python train.py --intermediate_size=512 --vocab_size=1024 --tie_word_embeddings=true --init_std_qkv=0.0179 --init_std_up=0.0179 --optimizer="muon_variant" --learning_rate=0.0104 --beta1=0.93 --warmup_steps=200 --schedule="cos" --max_seq_len=1024 --doc_mask=true
Each number is 128 + 32 x the weight over the matrix's rms, rounded and kept within 0 to 255. Layers, rows and columns count from 0. Numbers have three digits each.

# layer 6 MLP up, 512x128, rms 0.176, rows 150-204, columns 0-127
052142072149129100134051110155078129045135146105067141112179105062164103174128101058132103181140168156113195128137108152157113085112001125122151085132157147181098092103140118117147166104157087151174149092163158099138085125123123101097103135081134080131100114181134160141159117150142103182115085115186150175151125154082098156097102141076135151105130204195116150124205185165146130118217
150178100113134118146145071205089114132133130100142099095190130115115148188122114128143112047110085110090123145131146089165151117196098147090120175146141100169092092158115100133178173128148137093104095195131138156112133112175143100134096126092129189109134153153121085158132102140113092164112088137107170093162161121108147105113135107089092127151138075153169159139141116135120122098092
151131127132188108195097114147103149129144110051083034097125175156183068093132138064166136122125127163057203102166104149179212222169175132153112134112111124153131109120160116152105141095150075127117106060126074156133116123120118109141189057121137159137124101180106174073094087118149116138127117150121102164158121123110095123127054108111155105137152139167116156069177162104124148151080
107158104065168153131133119096091184142071175176120128101099144111178175096160186077087190126208088110129132182070135112068146127104159112173137139144103121203073121169127118175142135146136060101072137154091093103121103100173087085134080103133172147139134119148122127107139113147148126153101152188099093098100165116117131160090106120138140168151090050135147134138142156153214094142131
130117156153172093046150102131128111075144105149116127114143192108085133174161076122161135134124066103102169154123112130133134173140145179154098117159137135116110131086095120152149162184126102095116102169147169172087124140190162095076159111128143170138152155119075155097118112113139084136143146142133134173134139145092092122155064106134109190124123130136087108128095104109145142089112
127169121109083091141121121154125115085098131102157109151124131084082203123132123171128089125090111134134227115067150112116133125139183156154076087101125150120071114103166185053121107166090193136127135135165112115137135189120183143163105145133121182119085185045163142094064118121125112154167162130091131129132099099129096150111180111155194154055150145133131099145127136137137134106135
150085145083175143150136097200153159164169101124229140085142086102116181121202100181107127114123097084075151149114126157092107124124000110098135134150083187135201132103131164103130103115098133082120117111124105106110161168163147126099162117096157191083067066094077185118181098114140130114160093083141103082145088119126168134161173123132122118144155174151108141153082082189118203096131
148084080154193075113070182131150055099155079141153080132124073068111124170130096152142168100144134104130085112138064105139113111084132167128140079140091129169150131136170105136164155153122167129114129143073112175178122140133114124137081128064144125116164123112105141167100105102175119131136157140179095121140157095169147150139127132113117126134137138150136130147130063111190220170119
132134137108136166136127098112134153106106130113165106182132117096105114085186132065161173153176116095132139089101129139093115139169146164097108044166113078090100150120122148138147116139103123080069112152140137163124088108113101158132151152139170119136197193037105081184019154157181111167155158119098138125131137130145111144103116111193106135162143137174090150110115184163114128115103
102082145143125166106123159109100122136086132152213129161116111163172112118142173137111116100139077160098136118093116151150143140116105127151255110144128077087146159123131146078106096060140167101098131105119119120117128161161094111095118195079144131117135160128127159143182169116141160092138160103096122111057093091076126115112161125119136174181141153163108149102113135101138082141155
132104173125116062063112157107138174125094123090086139104092108161142113159061106119084118142116154144187161089098151070131163133119124096105182080148096198116139134161132113113091170173147135135146137121096119159142127171136103079127128104106159071168131187114128221108111113109119089122123144137179155162064119162121134116072173104150169142125082153182102109113141161078112154174109
168109141099108141099159143157100153125063099107194091122149069059194141138163142178041127082100090219187141157085189082114179148117116138097154091142128076112119140102115170093125142126081173142092122141158138179074077157071100078087129151100168128143140136140120144124150091030123101172125151163087171150127105107097130133051172186153181197089124131138126120142105164162160196107117
114152115126157120092146132148115142133128117114138094120117095130143162122091157182143153151104166087154117094078148177124105119091154165110093116078117128143182053119148139118089129089066186120128156103135155117119090202161107129102201140053161110169125110150130155121158061110199179153199159125158116103029119130112146096163102095109086116147158117107155133113142108112179173114128
113142134144108117163129098109142177157099156079153131097134167114120131084094140168144156126154104129101104162106099121097131074121159102108163152133102169147107062094143090166132136042147186140121140148138124154126155131158099082176119093122142157114156129087101156114111125148116139150129146072132131178106128119170174161137126132135156105165078149138146115130120090151116101122099
086135147145061112107109092136124093128154130154103184080135161217101091131147128096148135163171085132091141127149085127179142135146128156111103081163102163093159128134041142120129174126113172132103097143143115129135109155161087109188111170153132113130148097145124091120139162183197079143126206127171099168132093174180038135155142131087097165140157082117097126113035097148078136129114
163140134113129167116137169037119098071114126187150125140138113144163114151137151187124167084135080140157132154111095163105157084137189152160113112100170124076089104130157199139123124116152163163102129091105151153135072122097110138087130099116147173077134083128047136137151178204146176066118042071084140108100113138156126158113148091168119148186124144157079070115107120136122169183113
125117105127099141137079158118146178137168102106104143108077146170095165164134115142154127185141135157141137141146119184169140158140139106121106124086129124138110120080121109189054183117140157128123146098153100131113115142083155145109156113098131099097118047140094146157091175109093134106172141144108132115114087126160144129077126098134131100136128145122105176128094088133177154129130
114058205055107113073114076077105149135129088155182120129176110160109100135079109100136154142091058139186102194109112160173109134157177085093128050162145087130166151122123110165148084147074120154131134151163093148116100164129131102118153150126148100140056085136112161108186101134154159134156153096116140091124112161099171108052166102080117220154221152132147159137175154101136166094171
143126074129100149076117145149127159134166140131114099134095165112111132138090133071143130121142189147158134139086138096114123166109133112163156075151109152142086082097139189154101186095196150125121076136120115081092135119091143068126176131117139176096128085120102112077107123135101128112100121091156082130099110116129148169125118203139170180156100171177088150162085154171143129140137
137077059107164167099164075144121147156142197105102163160097132171120149116169067109102115202140179143133110131093156124117069204126151138130103102162145095144078093151160097113124182177089125180139125143175064128124148097153120096129131127115157101144113227115075052142135217140104118113111091107095073102119128145160096196064095157140158090102150172059097124107163153082153124145139
101133091140191151181193133118102108158066073131132141088182121145159128158105115077099121167149117157118114134180167079095150151145087171066140119192134123112137106121142129114120083117144132159064222111143118187137135143150097090078164156121164080160097072118137116095145098105155093157152067088183121150160179091117106134131139091147155143206114099141154135096163094088114131155098
135147165073144108159080150130147113065155137107098154106088155151123133033068196089110099189102066096115126105116108158142180147100160181154083099128127118097111139146152146040134138127093138125163090127150132153125127187150119173126075135133123112109119076145119099138145145154111097073115167179145105087076145104205118120134157112198214173126150155182096125070167166183126118103106
085129127164080106110078123106118137086155166088168157148120106096121144168105121112114144143131134149170101148098160171085130117176152140108125175191097195114170127123086108105103126140134135117088133083181140075109113102148220082155133139070189168075127135207169110137110093102078103067077186159138154116136172119097115162101127101131145133084096144163164104131115152170120119131108
151148145152075146206106121163094105155153094109165081159156170138115136116103124107121149057080113143135121102086134172092144104096105169136151127145114041143104104111102210086064153123176095112145183107126134173159103101130169160170080117148099129158142135123100073100098106140111099128149177100145173128142178145079138112092139142164193147106141143149061085093153161149151121128080
123139060139148131098139113125162166112091155149197180128139115137123123146111129079139149183123120138125123107106122107120133145108081176193166166127108145155120123127159091151139115181149078159096117172081129129141108155110125177194096120112167092116108120140190084193115149040093131151121117133138142154065194019132046180159057083088133131117103107129147133104134081118116134160133
154039100160149139133097085146140141165120136080049135113104113127174123121140123126101178171160150125104129142128166096119137156192111134146176128138123118119184080123161113121141104133094141088099095122150139140107100121103204173142143120170157188149162108143160095091178109104147177142101106114119127151077043127126150167121139075132069126135176139148127169119047129091138080161091
174085131095096134096126119081166130158167120107158121120163176152135217097138163117197131151163176153104184148126143090090151114123100123130084120079142108110091112147158107201122102169135151134126081088179109128081103141165114104176100122040131134082152118138085089229174128175131093132177120127063139107162115155075141084076152142149118135170061174152068137120032151156106096129171
133073149137158154143115122148139120068138096120139144085102170152144149134151179172118233136146148093186101135108124068093186197113129079081166070190169163111046062171141139099151066127161105118122113166116155152135083154086160085177144133156208146124076086135164139111167176168130107058110084120081125091102089097144141085183108133158140085118183160100106158091118119093169129085075
160117108132158113122072089149145167129174143150044123129111102166138105154108111134064158140124172128151116146132171095096085127091173109126147179152135142106166065217129101050166103109153147142090144134113126112114169182159124123223151093121195104157079076084079111169150119152149067063132069138107128139132164157138125192096120090168051093079152091218173098156143092094121191174073
072125059133104126155123143130126150102150122157152124060153155110184142092077118110170134138135194190088118131164121144107137124090054127162179135163121154121082076173128123146115141172124085120113122081120139115160152136140188105131137141188108151124099137087175081153146128067089127111121186118130177130168138075122155201098157112110105179110085079121119153173120134088111105096157
154166126126142120101163144116183150109098160089145131150088111133114105134203117146166101153111164111120125089093130143080160129095067159158171083158063139145088152091146155117079108138160119159128160121160125121114122143159158140115110126138129166158127133084078183134122074160124140130146095098132069108130120117084112123165130091102096207176137136155109130104114107102154150127125
139108176151132128201106145114166065116150124153127131152169155069136160055112091149208135087127109129134172152136116134123093075131102099119103114148131120152166121190084092109078159166140091119116152073126166188074070105116097120166062163124197228105158088152142148099168157118133168143136140139134112083123175149098093122119116076179108141140080135165090137152122122132140118086085
078127094152115171177136089187124138076108156116138168119161199117124144133156124143112119129137087106131135140166086134111097156134068099068195179115147149132119135088119136093153132187140090141125113126052123133132149171171123081089143107158194128157150104146090101174139127072166099158112127133056125102211151170107161169143126157070179110108103141064156062152092102115156096094123
126122178158180152040122041099155114200155147146133094073102126155096144130143168114159082117155143106086164065176054143106126164120183078147122147121162157136117150106086100133100135147143102118092082126182147183160177137118117137141144137071139153107155124107126108142114189086149121116124137132126155154110131144051122186059115070108150176130116166098090223204128054056132120125153
147172134156079119110145105138094063170138115087150151109132185144069122137152110132171104162213156147104101101111110185164132094168100106158164096101201115120148106108141115162072104150174103098106115166181119115135164182149141150129088104095162173151138165143120117089124140117100152120081086124140105139160186104158070062057152095117152159111105125094150127120149152133109122136091
113142199162130106127120119126175158103134134067144141134092098109151154158053158090071130163124174151132119146064128135140119146148105076131100132165132168088116072155141161116161094112079098134126143142087091129080100039107130086136166199143131178107099182159132170177102131116153129098116161136105124098109124113191124130114145094135129150163128119137190135113129172109179109099121
117112141133080142181158143090080096124164098104163175149165119142117092170118118163154103110120144131080133122081071078119158086152146167078142070145111109092132099097129158109095172147109131145158118148118109179084152129171087188180093107139140158115153125102101123164092104147187169156183199182117134061122147107123081123098137187092125095156167170137085137099114078146146096171141
117148109177092177166165156093092107151122178138072206165160103160114163141102157070099117108074128136032109129085163117150144169152147118145169136152148140149122068127145155084121148124137124105180163148049117111163167100149120149220190144125098126092146107081115092078180106108119095141161194119138118101072145154104083155111089095113159134096121105173143099146131042141193086093063
185145096121128110153134122186112112101159115115145185069143118104117177173142185148121126099149137074144133128101107142120122169152074119129152116076115147159172100092138091094128096125109185179108105102138092140117135149113108092087136133120136120102132144168102142156123117123151145113115082095081169120114150140112170154171112174131118153109155084121088163135116106113156112129092
092083107138108128159131135118130132115094163079140129113139109136092134153137088094112127121063133136130176092124091119141063081102110116072126145144082140147179071136141116142129104113142181120087159146101141163161145122106140132151151168137113112131187148095122143138124104113174142130167140148165136172097186161081125141143109133139138152064139112143125164141124148119157146091121
050124162073155102158161169103141087084062121110040150112074109159133155119116154187153165187111124129170130110122180089095139156120122088142115162071085154099032135151096118071090092195135128159130148058173108149173109179132183104122098146149119185149117107145140128138165138121169122122160135155127070098088142176069135103181172116094116120082161153108114167150167171189135113112115
156125130181115093076142111131138141157167108074139165137156163127149145132091094128142149127174157146111112081120134134178063134125118162097173129155141139138165138128122064098195172167160156109116115183103078112089141102133093168115095124186160114119132134127109099158031122096179089172146108132123146105140191143166053103107133124156108097156071080118127117110114121082180080147116
127128114137086151153114119090092107152099137154091163158159152109200167176092129167091117127120129084113131116100146170104140126132131159163159097051104148138102099157119158084104086082120150156103134135144140125076167105082166164111151164111157130152134133129101147167127141117101102106118177095167106106154097123138173136100109168086125128166102146112087172183112103147087105127149
109125108160147095140169162125119160140146173124133081134119149105126132117124109154139152208160127149141084069121086155123134144088105123089141124097159138111146104188116105101118129173142130104085117145119117130125120179167120102117131126080063158173149131119118142131094083136095120135193103114141107163139131138162124124137075133131086130111169126120072119143153120094141142181142
105120128137155169069212148112171060092161093127127106187092120130139139159083116127115123171112155089079101098094117122128102093136143131108134170138089125143144125129106092168114163083077129124145115109240130134159220110129111164158111101114169138145139079147103146140190117133151124125166127104102118154144128147096065087116119083103164170155131136110133151188111071169095112124118
100159202104090102124137119152127150111158102133159122121078138114153185110116121128145144101102113126120133149174161199144190088130137131083152138117078103163162078117107149142128153077170197136115122097208110092118162118158117065115144111116177055137147106172097134104106092129110130088173139101067168114127123112165169070131138135110124107145133144184111080124110130182108064147121
128137118080151105128190133101088161151058089093140154123153091119127134151122059137197107131086141057039124063086116145115107089086105155094171159213178120131131078164136157197110145133136118114162109123161111187155196185158119167085096110151167170180147117103061124140079138134123102134169114136113132129134097121162123112160154133180179121097162140133134091130126167095140089177100
141104084148140116116133133142126120130144097166145183103158133151101141092036117113103108146113080129124119162081135153171155138142165156125146169091171124153108072147127106159090136177075180175113127123122112085126134131048143108150137126141182169137145117151072082137159130138095179107128161159053168179076121143135077112124104116172107109145124145077069115138162160116120151141140
137158165172144098139119110187087173162138173084069111106105085197141156142118147062100155194117118096193152080161175163133122125140151069151128132136089178162107057072155133092149183125122133123107145044073090109118092167190123116217103124118181142196093120097085121128131148157108127099099114139101144152105115084118143140078133072137074122157150134129114148137156185105113107147124
121151128130088134149125102132049135193122113106086137157146181143111139156142138169118177196150120170142114060111127134079110128186114143053094077127127106131111150134104155123161093136157082093072143146112175159146107079116116125129114095109181169184144144108099192100150157109140132159157071121091156121155131147131144112133116137131112145137178073113060147137113128119126130116175
127087166143139190082188125138153143081069120156124175151103169130136129149155072150151073114117064124130183178067149144176101156127145157155110181061110129123110089081140121120164070138137122174081103167192141161142126116168123128142175189124042165144120110154111084108141151163081115090113172098144134147118159116067133084098111135084118134114199149113036133118128117116141118141108
157097096143104145113119137191123162104092108135103156138168125154145149079102154159145165075119107080119089090107139157109140132143166135089158123116127148174096108114173149120114151147141161166146112103126102085184127146136187137111142106136144108160122155156087147106113138116119166137126078118121085081135132187098096186150104145050101119170111099167133105117124125088098170117113
105157160160132138118154106125085073070119145109161171180140148118091103084099110154046160137146130183126126141138059164130084080141166140194128137103118119119139117139081113136057138109134152161116117117166153083166089186122200105144092204115118148097132082090123084153149147135144075088156104141186163169163102204144118154091172094060081130102154125157197110080131151143149101047119
124095120189168094102136106133120046120151029098173116140155109086131149139108089131075109255161109134132192075128134174053136155135168158101123139132184151122146152067161128159132110130139138063172126136154108104117152127212148113055135104158163143153131133164126142129105140094080142095147118131102165137065138101046087139048123159142132156173089140147116093184107081171126146130168
150138116099158103177113116116131084138094103102144140141138124156100153129127141113097118056071132151086084125163168107139156102087126119140107106083130088125134116145164117140115142096094155154128142146147107138168155122119133120155116078180172088134120122117107077129121182117104121104134193163078155117111116136132143189103081133176233151110095089136117150177128137158129149132113
# layer 6 MLP down (transposed), 512x128, rms 0.0807, rows 150-203, columns 0-127
116084124154057171120066144113134119077164122076112123071080112129125153072145157117151121086103139123193082134040173128157150158116112099129122143104126101185136143186142168097133187142136141113231069098149151133133139055070146151128134161151165153157200124088117127136162131142120183139163108107064080103191136130101168195144053189132085108148087139089084153153130126088181090137145
104071151099142103089132088105175171157150070122124074104072147117156121174106110123131121101152144157117139108081133174150185088162177103157097080136128147100127154167161097136145134090120080151123163071115135094115136123104142168137107075109133148134094133144097097131103116178120103101144134176126133199126108119140171160123078171140212118119126097123105087146165195157129141127125
146120109108100164133175119140096118131110114140152116143133125118112163151086113149119156156117130150175134161134163167120098120139080186105046133142151132083125133147095079135119157165125202155116111126134132149074148103150121176157154133098091134123109122133164099148142064096116122179124108110144165061172172117187048121128116089066019064128175111126169126138159110128138134142174
113106129135120133118126150171121102118102109107138107148019112111084160164094149137117142113107141067158140147068094154170061084161082117133211152138156080140145148133169157105147087101124174064129174154131157139145141117101131175111078136154164175114120119072161137114128139145121126171130144119080168086205120114107151126136135091098151139117150155114096150125144116130104171129123
128059096124156157133120143100139067100127094173114099165126092108129138121158114174105118127112076162176088143181162150152125173030109147108126108090098164114144070198156126167136178128182079167127121144145144088091088116138112124121075104109107162128103100142174198146121061157185114135086099168129135142086144091118171148122099128193102133209121107083094183147101146131086091203144
104147047139167152154102141122162123159130069143158134134181200129179171137115167106155108115164103103148097182131119129076162079129131150078097146120118112115139124084165065134075076156161062147178163197112108127043139121065132146096098172066160100115120150150174160120096124104148115131162161141131107144160172136110088096159166078158099074123086080122130116132168169155110136163072
169170109127117112080161083114079137105121124109123122107185144192130118119094129136127126117140119138129153119107107183162156219134130118141153183134136194084108080099100183161169091140052117103137117142152079151078114114125117128093072105122098138187151177140157103137146088084090161151132117128124117179131155153182102153095129099108143106180122079119123159128125055183124113113112
102145079112109133132119109126138137093089097144155167147174134147095102168081119149190099183163061123129139138116080146181126132139152158141167098150113127070142119109101078131173194167122084091109134058158158065121120191162193170074126113205096111170157102137135114153156142153119170153145133137124184124104149114120088064036192103116100153135143161139061135115159028077170109076161
143131089157054164136098080119095118104133124134143141124130070124100130112106179120074086134113160108136098198151139110157109161147122126153150125098121194072107113162123128135111149127191112123145144082115149122159158167130184107202153080095129131152083157127139127129119171147102110113135092067151106084106109147132178098119156127113134132116169123147233117112161116120151107113156
159100157132140061149124092158158109109173128140075116141111127119096108133136156128136130119147136207168092107115145127125085153144155138121054153168111095204072086110138102165077132158109128090144110101155128100222124111098144115117101147071113172107189157084079140078094167131127129052136079120143128141157198119192201097114118148105128191151091140125125128092103110183143163161107
135140175110133100149106089187116164075097156100172128143090110104146169071129194167148181108135172098167095096184097119069122167167205128122098182157164124119148104183117109105080125145114119088069127082199120083140184136057112139147115050154109127104200093117158139102190138141113177125156125134125114136119126144136112093115142121139166118135026121163081079139069137152154095101135
122008132164116058101132118200120117089101092102108160080092160134149111230105150112092106117160124111101163127135124073196101112115137140180087138185160133101138150113203096081121094147135091146155189160160118093140159155085179201146175142191151143150130086064093124145110099147101141124084144098152169104100126124154142082089093110071124192088141184113088108151180089130165164154123
125147201095142103151145082104145104129158113115141095165124102079161134091161097155145121086126137132127172184174081119162119113095164100162095086135082159172140183130136146175130153141126101108105116119119109084103134105153143152123090096113121145089152184142107090148102145124089129090139151147122096129163139090208108128074095106148147109137140173139100154108170140105135152081125
152145133143154101121072149151103129111120102160126120165107180087111136119143073047171160081104119072124057106138125127138086169148099148095109152146162120077134143129140125098177135139128099100134174090171125132102152124081115093132037089119120124124112191166174122137167138132137155139073138116129070222151158106122126069099164137159134178080120140128137082121190147170152123182182
099097121165139184112157135154140141179129143133163075121136095180124113162150135071122029072128092092178145082078149166167121150147140093067114119188077094102183159142133147147136160127117117144105154137096073158109132185196125134101075156093145096172130154194133152163187137096162150089049040124157143087108127134153086039150080181112114189102149056129154072183119170142120106117119
144090163118112118167140110143102127116121146149114101103136179125092110095117216083154103164148121150095126126169091163079153099071168109049120106088170161144111233145131185135187119195115109118136124174160145125082092167107133127103115073128140122139135155177132123094135063046086122160084151144114121169127123202121083126069122113130106129156144083144119125109164146126174146098152
109153157125092168098146121122136155114149083122095119146163154099128106141158132109154114094139139099138169171102097114174117181118116101093154169142163139097156122147123121133052148113177092140117146111119139122131184100091154096072107114129060169116105070151166117183132114144122135121093129181092140125127116084147161064114132105063081143156105155145121106130160119164149167189141
172158118165115103114182123164107158151168098147092140204125168180115112097143149203141159050137177109108114078085140098188132138138130126099139191171018166104100179104154124110126150127116096166112118116126147138141097131118084127123120104113112120092093164156164152046156138110149058089086089105104147104156191156072128106166111119119115122107138117149129111141157128168058157133128
098101164112128131120131146116106145162149145148122134172126137113165149125093186179105075168116079106116141116126096101184065088086198155096126154138136148092198139152124111088146101107086175134126161118176133151120156131108135144121097043132134111103123127116176149149177095135130119135135104117054135092165138142174110131127145081120111101135150136111177096133112107107079150107180
129161118159163078063124199122136107119165115170118147123083114124152130101099101150144172102139148123121084136118107093199089186151158161095083204164115152153127070097083148144119080153166067145145137083172094138175124193089082146142124148055147153078113131168117118168082123108151104128188145150050097009145063116183120125181125133115130137168087121170113158093085141153145155083166
133161153122135087129093118191195185104143114164152097122147154111149253089123141078101091110110127189142120170159100132175065097107147120141099110139143038114123138095128127131135123107131077161082090118087156101129143124143123114133116206189107101158137184077164118113106111174143164143204141136137171100078128102089074109157100184094130171097129140125136088076155104064160161137106
110105089140123119114091096118162187134176115149139076169155143156156118148124141146157133134161106154140128133129152050146086068147142111102119156178162172114154062080188097173113056066105131098105068109108137142138100111095155113139102116118141126127093131120136178121161128157120085107137120166091087071131130096115095149150219165170135175132148146150117104146168101132163125113155
130146176104109140140114052144079130184103139123065110155156111108140112116148146128119146098068110106118131086187112152130153189165101122132141090073149123080066154134139135154226174071131156138086104180157161110088167131141142133132119171117048121150162164077103099115112114121145130183102076128157105159107113141193130135092137124125096139146129182128078161125142121082152151150140
101152085122200107118148114163112135120157171099147139150096155133170170129115136127122146137109139115153104175160125191151127086158135084087108162156119176131146101108117152196132159184119093091196103105078112060141151150151128134066121102109133135102078147115125140133139076090071103166154109148087173096111138187130117048097112157101064144169113127085133132109142228161124028138140
175120141054087136129124097175149059159089149089147126122115180131119088119085120054088140085150155149156172122164109107230167126123132088147131150167041161149071132066080149201141110142178164176168080117098071063092152168167132104148127151144139154158116110158121201169126169112093156069153141128114129135075154150151111109141104137131131146067098139103085154187138111142111085115140
096141081134155138150128121159143097099122058127151164112079085133121097105124149171122129138153139096094158102091154147246085096117092105108123156138145157116056147107125126167153112102168128062106119131155102119102114184105164093117061142125115102138120152152134147079195106083092163173140112116096134177152119134158112146115170183119127151130154077140110141148114126130172129151168
107144135087119111112090121160149161119096120171144194120114105092143086111176154098149166126096095091157148194161074127163107136145150096162078076161134138117163115134127100144151140111137143110172147040100157216145143144151149156126120150098104085066111130088085134163070147197133113135140112089147123137111104136084119141110106122102137150184110102163085159091144112149137171103122
151158094112127180102139092088073126184107145152126143147048156164105129064194136114190154099084170159121097101142149205130134136150134160106112185143108154100168121099139173093131121108185163045097131140121132155144132079149157135105104068129136139126116169131125050050147107119125154096103116108099134210120125123099067191132178104123183134179128146113105058114150185212108116104070
163100164112132077132091167074145106103143063158129112088125073116128105111120170080121155167126151160122194167147143126130129118158175128129132109136123174134158128115128101095147123089138112114115140112124099182163091113154157073119117102189113111141119129172112161159140164097157133161117121115117055171107114084184124123164130121135155090189137128115086091147144182116113105107090
132161113109078110115105122160189140125134087115152140212107158162103109077177093165160137137118172126065123127120125141121148100185123140162167081104088099139050125116172157134157155175144079142136156156178115073065097096156123108130140082149135126113104060112152110083110150138147176110135102150189126118162121108186147133145099094149083164089148091118171096060099133156127087184157
140146120083069132145118117141086120146113092150071120115186163151209106094091130123116080111106127127086091099173120101151122138155116139080123164130138077099171122183179153148139043142112142172107125132175099124129128082082086080104124081197130145139085143136163134131147109109217151123113142096111146185153177116195145086109154130111118116136109120090133132168147146093112191129177
146184133128163136098108134065104105084131136179092156169117159110066079143158152122108092151134088142164165184121123111124125165020141105180108147135103101094116136161164115139156104126172149096137110152149121074074159137201093136135153087115106129115172127111124090084143126137100150178079111122169157127126096172131106146161101154154105149105128111143086142128089145139136139126146
180133133123163159121103150101101143168111128133083122130103129078104126121110170105176134151139177141162110130174056089103139141111123028153132098134205106177126118127181101171165165115093088138054095149085123102148125133108080171207154144158142161114154123129173150127076097093135115143168084120101140127104123102109133072111106169124115128119139175123126158116121186146109146104126
087109173080119148138078151130073132106120094140151164096109164114106162091130146091117107098128146117192097141156090116089103157113152095084181135169124156119131116146119147131138087168140111191085194121084086136123132199130131115142178157125097170191095129172156147116069128135117113151106087085113132108105137123174098150108131148177141072154184161151089159164101119069141080193089
063171119076104065111108138059145136109094108139127128104174139151196112176151131099122183157114082115102149124175133149089120109139200196152056165159060167116195108104182125108172120089112155119137138110080155212170105142110136138130143151114099121148102134101131150102142171108151149095104151174097125205061084134161149158109083199139124087089184150119154172081129110082062122057154
153116062131100132117097093190059095081104110187189138075101178117133129076163104137098138054097045131130097170141182153170103096130133133096101126085087168089092123132187119171080149134067152149095161109157167020148084163119090109138155170137099162138101116131129121153150086125125165106109205102160131160186146174095143119137146193146112140094153139158207144130148124078141183174096
135185116099133138100132162118130151174122137096110112112092120109166118097113092099089090158130099172147138139111150171093096178078168138172155075078102147103127156149141137125123133098148141125168156075114082137119124118110118142088178119114111077153102105099125171091136227173146145085112065105195118148147092172114093154153138176218138135107121128151144114093094191146065139149128
165137207176138129169146147095132140166106138156100104104140107126170122063129160071085127228120090108085107111095099059135147122135141160174128069106136075106165168097144134128082089124106144099133134149128141113076128120186104101101108130158121113146128151088079113144126139131152124103175121144108170145169072132126101126166121161156173141136110199115154113082122150103114160145122
128126127113105160128167167098139114108170095114094141132124156123141152138116129076096112173142163169074106077124158107097097134143109201102097105168111153136165132131157134162152124132082088122124167085132147039148155133129139125170109080155121148126036109152107138098165116128204141130126129110118054094110162115176197153132116090135131122112136155164116095090101179172147107139164
167106200148132102183105162123136089189145163123128160159090134136131112110162158077110170133130125126114151099147103075091115116082140130118119112136111144103155144099174130148134119095132132136114172127155125116141133099064177132150099139113104120133131163110158130143086152156107149143161100126140100155136090113114061085110109109144105187126095079118144125107114124165125171156146
106109087106153142116128125013141184190106126143062074102161157164134120141151118112192147145159194125104128100145134127118139162100100174145152198115142156103128167067200039110132156148076103104151185134091117137082102138123137099132142113103203080133109109169129140120110146123064080147124155130163159095064060127101089144096142147154102138136137162100109155123142140132171146134168
148156080184103131169138106140124144154118115096108130192149123159073107133155143105139121093143076148147165110130118118165184156126115117106061135121154077126184118055144212165062166105111150163128131139104095117105165128154084153146151154158082150105052135073182126152069108171042123122133113095157067153087102133179105124099169123071208106189135148099148136153110138119100150172077
121135090105116167139118170156138139147155152069166130151097104118151130138131116107206146076096114109103085107173162173167097102039134083134065095159158152131096125140177156138126127095117147120138130105112191146086139106106165134158147141091131103125149158124135114159167068126126165104142118087147135090124155107138141126146097132106184122110142175097130102132141166109080101143128
084120118113146137159159101085129125115096178183155131122113135125180087141118135120071136082159118159106139110124124095103091134154127161080091118130078145137130142084146105113117155125139182176112179128122164074096132076154155170107086148153117096150107145176087142113204094117123108138109092132124147134132101147174133100117175086119078140093152177141160137076166118162138176163107
139133143090123118125081131103101151140084114100114136094107153084095075098126177161138142150160106086154143146079130134081130151195167105158140092166171160109129110111130094093096146174156123077139171114076109106128135202152126129127180161164131152062071151124182096140121125159126108154114110115126206164127127099115138161129148154127094121080084147109144133137103221138137131133086
143131089157099135142116149122128111128131184127133172162155168070148076107120159102105098155156102115129120099151070063106052137104184111178070211149091119136149191063172112146139153149140105130117143107153122114148163125154121130148114094128146156105066069136171104153167166144146133127113154181121102117123137115148059110110131104134078120120145117119110127124124155155109184133110
154140128091071108099168134154149090181158162102169192154119145142137156144114160148093106151098060158140115153103121122132102091107141134133085090128142085114145135167111140147104056153098146131127146142151127088140129147118106136179135114125128120079142188117126126095125130127098092140122144166133190135154101154117145155115160119153071137049144107122121150163101209103158087097065
129141148118131048097146154100185111130163176113190157131083161148078117129163073119181120126130072127112140110113117098182136142088120109116143090118147135183093080130081074189161159128109133142143131132109091156145134087109123125119114144160107108102159170196168163092119102143083100133115081105172169162138083144188170119097123158143179174062110144109151125085094122098168120100175
112141176164098207100112120205108107172095039098121152143128073124154101045112090137182142140108118145169141024090169126135140135130168101146150115147138154137054150116105172138107125084126057164117130083122171125104153189162139218134156089198085116131085127128134173214140104084192231176084120122101215178109091201124085084000077094128106155095077085155192087164077151132176147058149
112112128066119140170155090156183149079110150140215107069093072163115136118149118124138138125122109088117105124114109102149157139138165107139129133168129221158204151119202097060157148096099143111116113091097120104165159112102119166158144136189149106108113119121151085133142119138181122142104166170201045125126108138105141112075141123138152111114162137067098080138105168100140103158107
146108170161141110128077090153156161115146077139122066142101131106154131116128159132156123103111154117144150115133158122079149077117113136139098121192111095173153144172104106172105120171115149120111083132127130099191084115162192128069118096143182160151133122118176119122170102141208163091184153071137150092077132091142162166125084130150159101110155148109079095082089110077126071118137
097114207098095089115125095124140139154170120161102107107163138106135165092129154113141125128121120159155144126131142091123142116160148144144102159138172101135146171085129119103115093114157145207104147124099165111149127122158076104103116072132075143059128077129135085153122110156160111121137157143135140145118125074167112133148146136194117102114125109074166118098161109123154132180118
176085159150132081128138186093094089140139155166132171135128215119080115129088142123118150145080165085115173095154082099087128121117163118131204131189182119110157107064180124091150103148132152107119074206115127191140139111096130068006120123150107120108071127135162116152205183114132144123169079158172117130170109118138144130104165138103129171158175071127094091089126106102099091137103
141133105168090128138115106197181069114151106144109102173081120111130138115147108137149168132136088149110134079116150056117139149122137115184142074118089150111185124162185157141064158081166088035120166198149138170120104097090148113170076147091139119161119126143153175053130196132165195092153102096146086145124113149041225133105078154075134117170123135106137046175114147137168135102118